config.yaml
num_hidden_layers: 9
hidden_act: "swiglu"
norm: "rmsnorm"
rope_fraction: 0.25
bias: "none"
init_std_down: 0.0
warmup_steps: 244
decay_shape: "square"
dataset: "wikipedia_en"
Each number is 500 + 50 x the weight over its row's rms, rounded and kept within 0 to 999. Layers, rows and columns count from 0. Numbers have three digits each. The size before them is the row's rms in percent of the matrix's.

# layer 6 MLP up, 256x96, rms 0.0812, rows 142-190, columns 0-95
098:524484424563523538419591449485554415547498563510530547442480478513504580407539459616480499529446524517482644497438496508408470530529482453510455515567461420576516566435515488451486501467503458459497529544472518439524531579525572620533443527475486545548426483506472435505506515533560579427
100:521435498483509447481482459545515578450543434497493476530417443425510549520461523413565356419464536463548480587537447458476489432413509483502467539450459455566581485525566547512551480505442430542552463430555516486526495472465509512681562546461442491511543487512500500476443491513415565531
108:524512513512524446491553462505491463453574438503447523527519516549520585518594474484486577591505483498416563487482534536491502480621518500433529594493440472566399511571485565520497441460504432551346485513604576466454504593520423507512545460495463459476470540540527476386481446510517500429
096:463458594378445412455449550463529454487459489504615544446496468464448489572520506533563406519522610555546523419504535483413519521473511451529510566482511479537472511605470452464576541420476467512417465463460569480476435525417481493478480471560529444551508586391481528504532440485514529525
100:453504507532525569505454511504429460500429507550514478483530541544449443507488527412593451586487479460432508583492544415617519491491484557440485555506554461461503424525527433526448517459496512495530505484564515499429506528567496475478389334556524474446519419540405572506409446438453486464
097:424478436476440447502515452452546561525416523451478534574537576588501491571576497489620457570527472453463460484474504483581481503383460462547450393486369485497473560489438516512481554503502543536552609481535494452559455437574481510475484500509523523421508424540513425458552509512433490456
095:400447536532537495412456453561543495498413416456464567539480425468560430548399503517455503509447563463462578478486491449483477431488550546461421491493486539425470440549452621481537491415588501430431586533509586581515500457400463487498491542461492521516541531502534546565483489530492437469
100:432500498584479519459493532584433530551517400540527453514435513395534457513561513553477459553506550547493578529534471458547537458554493555480455556483577436587512561500483445563485474394473521532469389550586474604488470549494534439505481475488438540501499473429426459587490604518521581488
102:530543456506486480588467510473555617498477435473504502535556483484491500478536601554528488543523451529511463503555565474492569562436549592489485520557541402381478527543457471593523530444503414464481576501486479485591491571600514577452479513462421608525531478546395466544532531471564488453
095:485449437482495417503497385465473398508522550448538478472528533545573476536535459512439580448508513462524439536459471368433492456499478477477502537536484456532513530496538487403579477475537583404477505532554555508564441476436567461512386479590471472514360525459557528460582519459491466493
097:472618569469490461544530505503503486455442445460517525444491456548632555492503542484488437533598536416523505470471546467517540531500465497480578478581453424519572450513484441475479425623511541512492447472408448427567501416436471491433507465482435529560436474534470487456395461571470560470
102:483494470488558461560519433534452418520485531529554512483523516463534446478493518442507543589571471430450474435495552555495467489402490584524445544544546584508409503529579516507621519520478570503373508567459552467541471530502491473467438539459501496506618441488428478538422443423439493392
107:521549552501386419541490455410486476425422556400478633572373496512532532503552448562523479548536463486519474462603467525535482451450516471476533514483527462504437494478550524497480454444542486562507463511453439467464443473513523477440530498467502372503472470551532589449456377551521471520
107:513520355438501539562506446599479488539496601503490484515598561466576516501477491510521537458486508457509535488497501460448460425508449444544528537475541552574543411552519404518488456558460475501532485456496535449581448498627515494422467451436489492519387492568534382535594541481513491455
101:492480563538384442588442438455548451505597536510514460492482483513435548466520473555469431486560496448462521442503595528385469438488497482550537498470507489544461536491540463474446559490477547414553477506510569525412534593499535566455480587529545525430513457563449413451532422602420512540
096:478518477460536570503495473545524462461494562440541444567494509481507553561572560508495469578557421523408544502445537588465564468463495503433443510542433472498591611543513431520452522506594600485480457490522545498509469458476596509513482546494408501545484553480351496517489518420507435609
101:469547539496494481532515427529604583483492468480459441490554446609533516512482374417479562531485498538564486469537529629543522501482511564485520530420582538466532492541534493477422483489415511608468511484477494493502576535603487512536591436532483528431478418547618481467520435562534509510
105:543464495434449522511473380381426471499578455545560438474477400424573546502533460486536527535500459456471422520512563495512433446584423444613515505517476477543512452516501433467519548513512548425494464437445458524522479519487555536481511539446511525504409502445420404516489597412509552547
096:568532406470523412510556483545534496413479471509536586483476436516453473519436523515515439540540512497427508484409589505446488458509511532527527489495511480520420533622484533619503438642503435546513617372535489530566521556500479578468479498513544473468569449520538514452568520544492463472
099:532477524563516469524567462568474523524572532511503483574482570506567572492616541483461529614499509531557457510492443562447520487515470545565523464518501593499429457466389493481525433466497513587501506643506504502515441553467421486541545562526472554529563455454504451435542542454503624407
098:462478491495517518474443445493462509408436569539451411446419537514449467472453499587519447487422456475587533471491495525509512515389506474420514388489502595469533439594443568402500530420520441436502466511541506473513460536484587514544625400501516505551457539516592480469480470459483497474
108:535445484427505539506527502605506580506546539548484566456450522490504503506470583441598394554543528597425523356450500457510544477473567513493455518560444495495510425496419448507478502478501436494592520446501437582414534480499521393397526451429502517465585471525432494492506473498466504481
100:469490462558578607557455559526443441456485548496580572553457519498425468558424426529558502464516539433425493479446386482514514467483386560473483548499447421537408490482537575487501533499479390513531567415482453507504455568416503475511477524477453560433521522506543523539474492542526606469
100:488539461534496481456512615375467553517520503495595534587534456415554507474489447436452510507528521506549483615553506533556438539467525558432464499513537535520499455540569547514523482554551548472532592551488492533489561496552535559601598459493386448495481461475551380513440502441561457513
101:479446555466365517492551537493490540492449539492392536574578488539508496541422461479519508538489492533480515499509471499531561523526522589444414485488577448512427410407526495514453434515521486600510502477489624560512621527499523515510570575401480539491515554410507515538451471446395482503
101:604419440446488471545519510575492472455500580479569566478508501483448505535477533532488494506424610582441493438406510473494498517458410640509556532559454482477489417525554549523490434490572543504435543478544476482438564449552553430568476491393480533555497403453498493479495557450559514495
096:545423573476488539422480593439539557620525449419446518410584491545505470492529465575446447417448480519486517512362510426474469476446464451518534540451482550585454447468524517462566512543508445475532487523486532537461559545461449522480540464473494457451534447483544648421482458538473479498
100:457440487618537499517452499536396474486542444573505539602531558525466514491471471516462502494509568481483603495397489485451438456499489502551440476496500505544506575538460528446533517487509442513503557482532510500498440558546509320468477537494515443403462427441427401451422426500528505414
104:537558505475403535472607494395493483433472419614461548484457525480569511549445603624468492503569505446471519497578492538465599561515529580491493478541417514406520422422514456574497509473504424526459540525424479515519484545489490501401511508467460495589553487519494493527530470523563457522
102:503448488484543536520597590446532468467502449484565493465531443422540534580472576592435474576477549560538384504585499522473507452536448474478593503534475463498520421540431381471456453492536505508461549485485335488583548515453488531559539458468520509490443528539460432468432516506540516462
096:463516530426443370463513492495429530497517495499511396527534444430434489493501457558477478518491420411528454519509534497532452513540517495517492496476528459478422465481601570456423496546530447552437607514513515409539385459548529510455447504489471428537492610386419549480516535483424426475
120:416451633547454462440493448395533463550539490493542482532580466506513416445458543484564498540450544551381560541552514595474493509506390519478521464514510502492458530450514486505578489447535470565486492448462524463547557362490537456472471482514567545473469584451504534475464503522576383498
096:502449530481479522448507532458471478524436635484593485531511545492449481417428451531464609496497502609504565472478440491471429510528515566499535539467451484450526500551484520570633418547495413497466567501456543570617500463497528484536523584517477531537517469545603383528560522505489546503
100:502468492447499504479453469524458462606455494518566473483505529542496569383602513512474462530523562551406455563543512445410461559578489494459530492485483560500383498506533556473448521448476439574490565512611539514517470528578506465484586556455476550444526433530571492471463576615514576545
095:439479489487541553501512468473572507566498479518444446424487424464524427423440549540566471514461514626544459483596568459463487442535454457444468544528512525498574492574492431493632456501491411478508525499482616596576509449530447541521471527479520510514567424501461600456500402502529499457
109:443566430627510491555474452383512506487443519515542500499472550488551472416499584468473506570537471521503517534356475441546524582417511604419567507486410500478486452493507460494486513428550549475617475498468515481504540501445512533568566508564505547475540613484534547477458533458571480517
098:505555543512515439462490541360454481569395428542431439501482494457551537419493449442511559450533438519440503401465529472487459544530531553479539483548389526497469511505549532439472522459419468455451594542466493459418526538501497456366533529485573514506488573471549547547499553582450445466
091:453444525561557444516532529533492433431576522490568518435491453486473597475489512532441568589501498416513414557510456601535443526459460501476564569531631533440530480522482476453472488532494532566534511463430511427483486548507526536390440552489470520400545561554503537539455466387536563546
091:487552451499514458484469449416587485515493495538446453528461411492488581569491490463466509554470495485464594461512504574477491455516454650461524395461411379583480558484491568547529500503490420478489524564484443504568575502544601456515487518463497544519381450459472426472513451448493454532
102:538357517462570591513446507525564522551462449496416530451541501452456507464492569515566543439430546521474539456500524515445525527460416465560474482491577512582481489570373501496517499541509498502477535409545581444493440581545517538635480469461536496473473501566463438481546499458545589435
100:475483469547400517635395475471527471513484509503513531506498488474464549552576476573479548493464477515523594506481550524514587513478531526490378485547497590410477502533493448543428523553558501545510542511557526497532543528427578554468430552424447450471492499576548432457437558458557620425
107:484521418563559464629509485559488496517446491571523532508491565452453432441393470402476548464459458500474527491494520484507488515526514460516514407520543530459613538540484446513525439483589564439467546582595511543475517487507497490478513570610546506485413592584450462585462510421444527478
100:445441435509558509504507468530572427442461457626453592545541600502464466492417512494544517528559585447424498451500456485587441538412460508546506513554548453586495496499528509473492440548412435562454532490476514434608527495518486461387527510422566580512466435521491498525444523512441509492
088:569503573517446545498473516463485465423585537418534427391502494523504533564561500483402552566624437608617555532511470520521496470444460430489469512496507516455450508493466529526561475476439537533516546453408525536550475440509492504484519531530533426404504358513461435538462497443504482533
099:476572519494572533492430559561545429574506488517436467443517509469546475432445567473517438588480492415598525446481497601493474496458491469464533531545524511485417507494499427551502326578532556422444569520475463485540477472435508451474543461536494564619489539510459499514459511427442441468
095:456540535467478526457530479456543497465481519523488564492449458460509486517349480455488438468486509489433441496479427512557484508529463510507497525465381569506560482505449495495386522503486462527465471480537580479487367530539418426417392524579496531542496463503583588510525392528456623535
102:523501529475504513319457440501534496396413482496518558535473482511489508557473420457519506466480448497556510427616496530521507463483442443509478425470462442540583469465514551480493514560466439501519529433433468558361533514536511464515556414531523565569471488440521492544471560437558606467
111:525409510553526546487415522540513629442504449459466482526445501564542464466488502540535463477411500514469419399495501515556501456511477581527500481527479485536480494519513518505566437644475555463538482406492507549634548567492518493466534480522556448516503462561547565477425433449628459569
102:477471404482429436471533567537505467451550515555501443518525469455461392578451496442523506499504495448470554457490562549392494505493524499559507498466541458577434409486477460533554478387460483465500444459525535561478516505473481532448542493546584535423493486498365546673552514488472557544
# layer 6 MLP down (transposed), 256x96, rms 0.117, rows 142-189, columns 0-95
094:417515489433487409510456533462519499458458504489448460523489523498499526522563412487501481335520514444521461488511501453583602367546471480440461501542468522495576440422514389472469501512542472513537483483589452547501413509444562515508493549533499572516580526499613607507488498545464489433
102:477465448459447465507494475532418425537432539566476490540548497536428523576537528405595483498613500494414440536389469520406456534518454460541516583576521478555520553492566445472530501451555518431520413455426494470495451515516566520635460548482463580534511485467516502582466511445492460507
108:447524488475530513471531547477488470526491431476483529522453480486502514448459524404476446493546495523605549614479524468484589592408542475463506502592532583515519552603560602566514537451446407540520495603500570473563539514394406457449469495527447509571541522453504560448487489497578517469
096:591579451511494515519501586525590431358500526492514628547463537533545503533562402540483504595467477469496489459458471498551516483498427509454542467491439502486395459525537502523558476415574606472442473544586481506429523530560482466488412460540481507495520495548446420523496532443507439566
105:519486432467489538500443487480458548532516479534509512433561419454556410448467477546529518443432515607562581537551485417493443378473563454502522526435467441459393477501513488429519472485556385527535476408483514531531358520477521571494437544518451558481470441550480448469491500491570520438
104:498522445556671457446506571539487561506523551520543507543518462458527540524466586537414502561510484502580503504489491494566603616546534509492557499502504512503508523512468472534563507489490448576441388532430625510518580575453495473530498536464578472532486469542504450459410547479545496607
097:496490511470435508522606505503560520467576497464465442541497451419496490431514509538466492471437411447592569549539470502492493388557487470478487454474414553586526493441518467518558563553449544536595410488475451441501561449504506495554388514467457423506404529492461479488511532502508512659
101:479524577436504503496562522446497535601516490554554440496453507584452489472479536554508499402548422455537475520539526540503464455405543553559541423558509426475519563634553531527448491458408500451484498508513469463498461450407417609523453550555492590544397464528557473433510454469499518502
102:458469427433526509430468437573440443526431433497454440414488530542488481561454480488433503560556561522485446415532498554460406506424539531549450555517442458537548465534444528466457577540514566521432535524529536431389394540505385526520527461518524495422568522496531481422448473526443487546
093:617496520445440502485528433503559473510578505612518523574497465496440565415596517491495482535447488440516548441598519502535464565578607526592493476535419433519526422484481531475485450473512532533565506487450479573449531611529474518481592500532456420453529510574487506534583495460537456546
099:623464491474593534461576543468437542542558536577601525429509553523434457627490569438516461495380462471571521439500546466476543568494542473589434470584496536585461460477460524541582528453458497498431544454514501583552543540462477479460568450496510514488498513507431474474468527549490459483
102:483521524554567405462550521512513552401447455586482505533565527503513437494493554476474456440516632538495472501422471497511530563481526491474545526536460369550518577552443496475477434439559487368471462499467517549471549619431490502587468542462589513584422526543471514466510479478456539491
104:459398523483523525584593435444509545528454515430530501492489530454501535394502499484552603409501478571378467515425472505538517593487447519501508464524436519537446544481487579489454564529457502439508501407518486567525411589485502516487521492573543446491492478456523456430527556520569366546
108:521569412466537479551503498513510509620462434469435481571406481476529563474432474573485497440495437495567560444472498594514536425425454415546508557545492492514485563479464452511515541448583504538477478445482505575481448418499523500552503496541411374547538533506446481521444456516466431628
098:521392445524573527497456508567441407531485477476457507527546534430603575477489538596511390541575484418494510565557494479519570601461501465491529523493471495511523585508462575427524508464424479465463596512524565485507509463473490517563407470409538467462459523543481576547426452447459504428
098:544557500552557523491523445484466451468523547548597532577485478484535492419561623616392505495449501497474537514552593561473602589519508499452546517531513479502434542474573525512489480557469399547497466589498525524482558434458515561442597395489477413511539517480532492557528540527559513495
099:536522523464504421503444504474405536440433506475417426511467518452531501537488470551503525470517565487549611529484443408504442405505347470469429463468483517437482508523490471448552444445538425387490447423556385548499477478419528525476515462516444497554463461515406498535502493553530546564
105:564496469469562508505530531533515497489533552491530451463575561490461508518474606545493563541550530451539470482460509585455469561610525487532460458497515546545437502379552475530491411418557552532538508478380402444489398534539470553466397541479433555462427434545538520406440485505466485503
099:479530517554494411474528437490431502546513493401527450521583536516504440407609528445447503519558454486634453512406545585504606528553439451460493585446554535552472478501535546416545513407505486430474533497494494474545361512529504452468510463519431467513529572485459520533512498436520509481
095:520536486491408462575435470488539472477610435535474502426565396519504491496536461459530497493402446487448498441526470588470464455545510520495480472483536508637518544487487555463469403462508501485492522410567490434475449492502559464480452401504352512489460466522427533577445576555574465500
098:470441608506512502479468529501532495482464517516546522532447429420528508471548350559429530387483455486518569534525416476496506436398432407470568462551569506483501494517533483429460480618465539505449485594478515524536615460540438547467482514563465573546531467470521535560499492570469506542
106:479514513461492579560474538450531426479559450428438550591463457479466429422488441501505558487524480493448582580409467483514488364566450590468474415487430525471463520457509404540535502600561464552467419513484562567551542492492583511434518490490492462438458528513500471533416427492491448485
101:472475473510445520525550473525456463407486512499607470472536530436499480574538474515604496548518531509500447449509415426520554475584509474533484439449465436404455511506570510557655566473494554472531474326483498522540512520557450542473426399550491512568525516525475458456543508522570488471
097:370536506489460486513554547527497437503560611480529562480476386545496510522500529479529509461595361510503527507469567486611536450492491578522419398443515442461523591477566463522561530497489480441550474563567507473463503497501563485436480537436471512461549528397504506540558498480492530397
103:451527586500562528530491555486551488530549501456496610597489498572459460430538576518459535454508482480546518514537522502541571528580485435482513426606505474430595535480439486467471443455509571536520461553586552469481496559454575481558548443401505463536468465541407479432496434458549377516
108:527468514384482470562503335542526464588485461478574543490544494526455532492528528508480539545487446494486570524550466527548458550507537533574496520552591541486474413506527484489531467527526470557520487631562513427498431571584493476561513462523439467489582446403548581545481610477543535540
095:519446510478421588557402487615538500455568563505554524438426486511417414444431488490492466474480529534491499492595579429526446439528556593502458484521510514513545468525444515493427486413566551537468526530473513465389436448519602523495505580566495545565522467503474501621479536496531477492
100:559475525535547461561392547443487521431532632414475552379504512467502476527536521562488487517543509523442415470457524497480589470480577495517543597484494536518513552462492512510505558591462471517505428523506470557407549409530509450567404557479465557459582460527415515548501443502465496411
103:466512538583562505566446437479596404394487525549504578509553425527448472519496403405486481399539468486496530484491503505534365376490575475501472653595472512512471499463437543492452550507472473435504455495470490404519553502499435514525507481526516562456491494479545547535505510515463500490
099:576531534392497481544429578547505413402561549564491501541507514512504440497583422411448455529493569483449474597481574511449460532456550440474478461468554533504453464479534466486511496500429488515420506420581451473479426411437440528485473529421467446432459475424520425443450455521462445516
096:544500524517449615486510512500492462467467516519558540542452550515545443433492591499547587499618573515486551436502533467532532499439536557545573509532520485582414556463466492488411522583423507522530475456578572407442515505493523540543503442520506531460535478577449428547591470624525582517
115:519483541529458478567507486450536594528588574539530555482512496463507295525523564517467519539476433560484543493475475493534504352458453547504558516485533538533435555548533448453519518454504566582542554548482501548455518472546650563527540453447468549513436454536488488520536485538555486474
100:516453461554525444436498461528524571495487561429587467504566376492487557597528545491539482492430363574484558515503489431530572498516516557486514510523407520519509553617507506472502546404465447491438567461493549500406572521508515459591433467442475475561446533542505422534495452544547499480
101:516503425481527466496487444495471477491402477520507550486496521490499533461423473520484447578475479514535573433413506443526547422554568487439537419542386520431497453527511564573449425508531548439510515474404581469446540403468511530478449638546473537515465599526417438555456521458495461564
099:448451454446465507458480532432500545517465455438489583422509498432439525460473451529519544467471376471521517507491485515448421407448504439592400509410565478516475605437467435582529517453566523528472603504539446431456432493505597533510526434495555450519517483602513459539488464509534478560
109:502418546492575604507480463511512554506515566522502415461531507440562416438462545491465448392483511507532531430484523437504511437486515583573495376601517512550465487428569417427506533491524469503565533500472613511530466489503493555490535512573519503536508454462550433603477535491502415400
100:538411542482448582542519495520524469471503503395556420429533515567463435583526518439495450501400423514545503471514536519504494424496457516525526420503528511504514489389420488461493565515542445432532486402464390433531415439469468457494422531508455569472562480515488512450524401433549413501
087:529490512574622463521428583483458465581467568536481505481556403437537549369411465451453493477561488543552469473608479489554475424464493536494437515441500531557578597487458517537526474440476548541510464534476582567566529595485459469541558477519535426495511519446461460488465475487479462576
093:513572482537374466428513513510596516528572537451493513454410506511507496357474377480530522452444431441532478452465500434548531506567546569565472511507510521425440439455508459470518478440567471558489411467448577582525566452494543517518553500449448507556502484551588530467585524489510505544
107:557446553431452492485492483514560623547509516596460553411472558477505502569502466546510481545415484513477466585452525482435486412545486482409454599495491541567467545492503534474471489565452473495527479490525454384568528363531615477425580492525478432532468494497532590470497490529478444510
103:494569492454467450582487486489415440458584493522442459488538531517507408350572532465604470477459467452500479449540518542547533578479433479467533568463524510460478528414478508482503547555489448575473456567547435523576446547484454580474560400522500493449435547568504461466445476578565558464
105:466539445426446489421578549562461552480409479483542544540559528531471499531439573500431513478565452515466577456479504547574571527499477533462472562574461437459656554490507463461469519486596475404533417497463512478446466543511474592432515510652501528516510468497484519500493554577528502485
099:471440530547541598570560585504465463447454486490489477452499469552452525450522557493533451526477453597467563510516570585609574505512581455435416542537560517503562415518408494559480531431510491577452563458464548517521536503515406438506540584500401524580564573560491510509467491477504516518
091:531520478437543442505492444499589491484532462469573454477419455553533476544545538546524447454515486428506482503499445482466407538435419552521519449451458468478483492523542432511443613472583571559568428509517567459506506516520531575430484553511500556476430408526536619512591577481508631522
105:438519585451462493558483551550591506458441422662482506569577511539469517508465410581574455504555525443525492573506487525509596399434475526482495372510504466465410516509537484497565566455482495537441519459558464455439506482495506504443520518507461541517542507524521475496490465504640473443
097:438496459500555455469499530458524480515505541487494536460568428412519632428572479497491542490508489478519559458507522479479461576511495492526410366503489490493516570538494458605542544538460478499511614388446526553443516414555571515534484505531522531563459564446426425424463553427450559545
105:570547527631572505596530545548445431471571464476550523483485455465514453499569562497457399416528510589532507545471516481553544543505518524415426509635559425515567490433526512442428496521442452525549443459462464518495528519548478479495565409465497575455428512524581457490539524448472495488
107:525476460452431483430542410543567432471474496467499481449447455474512415585441480442534446605540500451515464473549507512408424547596443501563467491373572464438514540541543606521530459593466489521511489432480480458494479507502593523536558487452600439513498522455466563430478510469453450494
# layer 6 MLP gate, 256x96, rms 0.085, rows 143-190, columns 0-95
093:492537483478533499523619553486521479445539514637471548480432508481512559464473470396518473576527595520439527606590459492478529528540500513497505431514475462418530488497512502458488497468549482445482511456551530517609546481511475498479595378509549377564477479562501401512492527475576441422
100:447539525533460471466525558485467500458471487563564591524498445534498515428567593469523450449436462505620531489443418376504529524478471430473564528550477459512528542497518570521433566461610537455534481593534534442536598437592461417463464469469531444494528524516475549418531501483530562558
092:485528554511493540488570572380512533506511592540525558432500504540433435517474530543444519446446492483443523492554542526442503571393460572473501465548400632462453549471541471506404514493532503490452468596406562430505563456530512531453475553573407497476455491591491457533458488530534481548
100:454501534521516525481543495512437601532447469437495477434497448509486573483541494508463360444489499500548521385550428432549525572517472525602462554457498453456592444427500462478506516572476521551396459534550446465475383474530502438517540516521392496504553475523447476513468464513437555389
106:502379482446473471376413529486566477436496552620484505515507480398536527460477576512471593561436563495505514434462471544496473529419493416516530496578514422514458425482549470584471523506451483524452569493514541530496560458475492539537489438418519540515525488498510396483409449433499510411
097:529426426538509497451468554385431436504514489523555509413516485377511460537459533575538475442472527454464429483413531531427530571518534514527467538687592445447525460509491485486508565558516561549478523546457465486510455573421511475413512527505456482557521549574487491511476568488552493478
099:471522486516442443444480551522423511583493519513513592498552596465548603438477523513459490478474588438412615481477446504484460501554409544490460527504513509493544512404534535468450607442419480539537446540504541409558483527571482415482517412532388502451492574486436458545478499496452503477
104:537560499495533511464527499491523476490611558515528480437563432512510448436525601512560516632528459430408476547531504476509546554507419508489486572565531517518578516435475509486557579541536473509502452534421488503632492507537499472493408531373489543544458412577473563430496504428564481498
095:496485503570481514454451579418375604535625488497566531446364475421520480438458515505494447478512508468492472500491398482496519566573481602491511575482585557532524470409478495490456586545480507481436466488451517506615546488424522468495464489460501498498533520565515471495476470491515609540
102:430366506522467504408401510472501392568485515396576466480435431462435574384459538450463511474531463499509436503392496457562537541469434460445499569512447435500500514502610488523541480530555509545553481482544503614515510425443459476465519470496523558549524491514539492519427486509457513469
098:520546432461443457533560480565509540466493498419412485489529496545516518496414450476522538613607532552371574457538499508508528537478463497481384566547522538516465417473531604578480544443488497526419496505447580500504541466468474417447508377480472456482479535458540480476396522466472540472
106:504437603518456457552406478464522473422511468478563656495494481471455433371504520471525402484517534533494479502508456561527526558529521500443459423517539525500496483475524488532363488439555452566509531540446523380554509487489439430442498434534467461564504456478541506551472392552509535511
099:534589571546549373437557477439448498508512427479545483571536467499479506488512550474424424441420494417522535393516455434623531537473549464554588492487504511511500487475511571473450520406490473486504576608494490481510490529560511461491552474563470480428514551565472436437517476420496435429
106:509502538450430513459554507505409565530506382527528510550515432450543477494577591464501462403451595562512481475519448505463546544446493456444431511592461490493539462569526451589470420468497451450528575436462410574478461396513482474460545467471450494573541436396481539450454491476520537493
096:504452495479529487427443480533485540426486456514401534501459468512447469438368501501473397440520525467512560469609480496482433481553421525497589514498396470433536385448498632514581471450509556473498565581451449474583514450563477464521484482505565509535519440541443486484517573456489513476
101:517484458437414588485487508498433532488505524498525524461425519498546485540420576510505610497512490486432435482455511498583528587583543409575568542549496432528502567487523524548446518417566552507546527466512474536445398511598443449424491486445509445563473437456384461554461498466560548465
098:410570479511545592486545451496468444593528468478460529560502437473533492459387507494577469434452494508513550540526465454511516511518505573360536517581482517519554518456453478514484529530523414459449563570582631523488563448459503397430520501509474533536574599540548462586498502537485492494
095:487545543585508562530467566496462558480514463476433441443513470536456477560443475481468445515507460501419441511498429473461483499636534533465488541498639468537562516525511551438511436583496552444359440557466506448548480537497448522503571456439520537478486602512478398446433468510438494571
100:444501555488481502540540523485424524460532515439490548460563512468480505473420540452542576554520471407427544559473360408472492505521478568507473591538450544551463443482423454494426525479453471507525526503427607462469545545455464485376563447563525460460536435606531469432552536491549527537
102:514579499418433544475470508570414518489516538502519541446521505506491537465412534531522520442525556523557409528559460476531535507429520507443528472549502489381484439554437538526414443461484490643406542552552583538519418417468489394519567577488469468576510547474547488543504450534544502448
111:560528419359461539392520469600484538484489565484525531413527539522444498525426581488492427501435521499489483434545483511498505534511432472509495527509463474540499437456403535431417479476519502541447554513457472475482355493571427408473496498453592456513529446531529571506471505482391485458
100:512549584548480531398562524567573541496515493526487466512547483451515536466557549439518440435434561595453441368482404544496602541519531477491502474558533505519512427538593511572530489428525483452537542524552473510530496458454538523471536516437368490498505427543564472465378445473465482509
105:556542507498441508450496534495380463512571488434460521412532498425484465528477531542542480464530570528426463549533461481561541575495517523399582534601593523395421499473598495445450441435473504478569495445504465515510487444426421458502574517503509522553459490488534511454500444597559488402
100:510454515374458462473467458508516471501470585449541442463503444459532482491513562536561499560510469506420478491506510543606497508574435518439432439619442520492530380436580479468518414511503536494519533494561494476484466477535521447452552460383593468518519438490445520507397557468421414469
108:552481539478494507520505560562535558539532405494562562507461437478448547480565528569586536505484525513529551494509438442430492571526516563522481535678449590456470543464592434458578580499525562402500542540441542483503456496549475469519523485511509536491580568501540406546491459424452552528
103:382468488496519565418520574453458442557478553496453532522536468588516551436521472536518530533490549513464530394494452447512453436543464385424548556451534491457549478456497617489524492450419405455524483503474439476490516521661458522495489426489484418502498446470558554448475443446491477480
110:496476573450461537370498580537515480461422544491419576425470484473510461513430502591597526582529495496453457394440465541578571575480506496454539545530533482519546556430464525476421475475501497440437579441486530517375539422525410534483537449532522529477550478442537497542567516498518497504
099:512464467424473457508545557435557563465469485409468488516474609559434464505495543568495449598489460500483470488534538472463641559465421579565544475494512570515521466488513426599496521484592588570437542437494517572563449494529481446421535476461464421578545531536499464430459474494521461493
094:452438601600489522381507562504591496494635509465473467455501527500548515425588530511505494615572556525544424490561551568494539573469478463505461508546529485482475592466495584519465455502523511506447515479523489521500462513479455466431387552507467536496586515475549488400528490593466435483
093:476490487579472579503577554495512576546479513570535505545487493359496504553461518444465531497484351440492542531559484531517470505416512534472532605478526537571427591446523467502411541452452495493485447573427463416486507504474472579506528520562537409474565616448538519463482489457454484517
112:480522507507467535481454574481426469516618554482474516422489490507448477404512553554593445563532522503463526483570475564553495526556434507534505480489545491636470430449467456515515527434545538542443502525471604487568411404544452467481544400516573448489471461536496424500525430486459392449
096:477534583450545482510467554564553504509546456480501499485469592490522426526473486500561450500614533476502537484492443480509613606476532547525650594561512477495490532472506503491503467446522508456455546511400488430589415399437475421500511454505519475590461458476484476567535573549499426564
108:577501462506492544522449541523429465544575632470560508419473401465441534524572589516574454573538433567518519454470467470482494543581479508533477515499467454471512476464517521509433511529527535549458567515531481403482485506525385483501508527449419499543482589375490502477448560377458481435
104:549530556506504484493461518499412589446518566485518554509476432589454541560501518537454519461498513375448467452461440467501497576539449466544529500516476546509575524483522474526484466506454538643462548479500636378493545509554392508513485512523404439483468572568601453505545435483497471477
109:522517629502517475557475522472475483540537470490483571464565394423501459511590616495450499525508542587471445450503496545507647607504461549525502455489463474450416493474505574612481477433517480461431494452525532516487423481600443553511497514464514430442562467502492435484425442516476481480
094:388444483434474502489533532540516481572509462546539486526495505513478483401452559513543519559472616455480496566562424509549466536477450389494471429511500501389553457511409567462466510561523566437481443539501553490568559468499530466576518440482585526589462514462506472585431559412552561510
095:476555453501497559483472453586466458483504529470505601445434433498442503444455535494433622527481429445489595522540453494503506520441467478539554541451554515357540467524384475530520369585511473569545500463400549461559517449450486477483557483498533438511538496562486522530455505439496479576
092:488501510565531486518505627490536484525457524486572520449540571438517513442563494452548567530492414569542383411504420422605579515421464494421514479614490537474464514530519467537544526507531535464553438490416512518485543506468489581522488463490438535452639516549448461518524548495574499456
101:515560470447469531518483490447508537513448572511486540482482543587480569489491457459549523588511565431393434429538500473469426457475477525488511613604522517542577533463480478623477500458522427502470549541526574395597541524569461417490513477506531474492602518529500556502507493582483386525
104:453504472428463459517474514439386448421557444448486564391433471481473425496450523443580401500553572469508502522478518442534498566558524434559419508520546463505526537439540522526452445543491445575545495514533438445585443433449437428518468451484588464433522451510512521408458510525520448560
108:501458619538445464478569527486457539621452560482525492428597497460476573396462587451484491521538546544522470492528479478476566550529463470393602471529459455471511440440536468613528441439589486541571513487521472544459410582454507431497501473489472544535530531537472510500511527475460446413
102:504516509496528458391479512517522454454385494539517479525415572556560616489434486528549529470423484567560469478446463442498515506450442519467543441537532479533607461457507442599426521499560534518440490500458444488556504495545482526540563522519449463499453547605387394552455530433561469457
099:485543577471531555484524488476517458464502430443484577438515464539466521508531447575509489530591496476445446482604475483486472480541471498549518517510519532591435504488492514448564310538513481542501499550510532453473380423482353470468546447494524475432544426506504399509523501400498546452
098:540483496432473448468471419615461432498489468539563527505614519496498479484565622479486422485539511498547438464561414553455546532527439497485452621494535447515463518530505529529467437446601421529446530630548571452414521514527549415518517468557533519452530485491504451472506419502516523540
096:447424540454491456497527538430553562432543526487571540424533390489424414425465458452501490461585517462532417432545485553573466467573441556541495481522533495397496480439494510552473550519485511472472564548465466499424476431470375451433523447473539480583610506506546512488426465473461515516
103:494449441540463526460520547494502511450593536623573499512531555525473398506521508437504490553408528579477448542447502475577540510579457444573519585517610518529608453461468452577453486487456472542518500531432548523502572482618425518414514488519567526423563590480508480493497453478499499493
110:462490450403403431546450610464542556475530525470378451463465565527491476483413548459543451489496559474527477559555504554474592581460456448592583513513529426486538446437467585461432457432558515523546534463526522504397502486509471530467578496509487496467455468522526474428576543530535426501
105:483475512508461534430480592535439514521466443412493451457480517538477461414502525628535485503498530535373513515578530511464425536500551470522507610494485459503538344440477509547529486531526428582436593429459502461461476543465464457471507463595480462513529569549529521424454529466527578551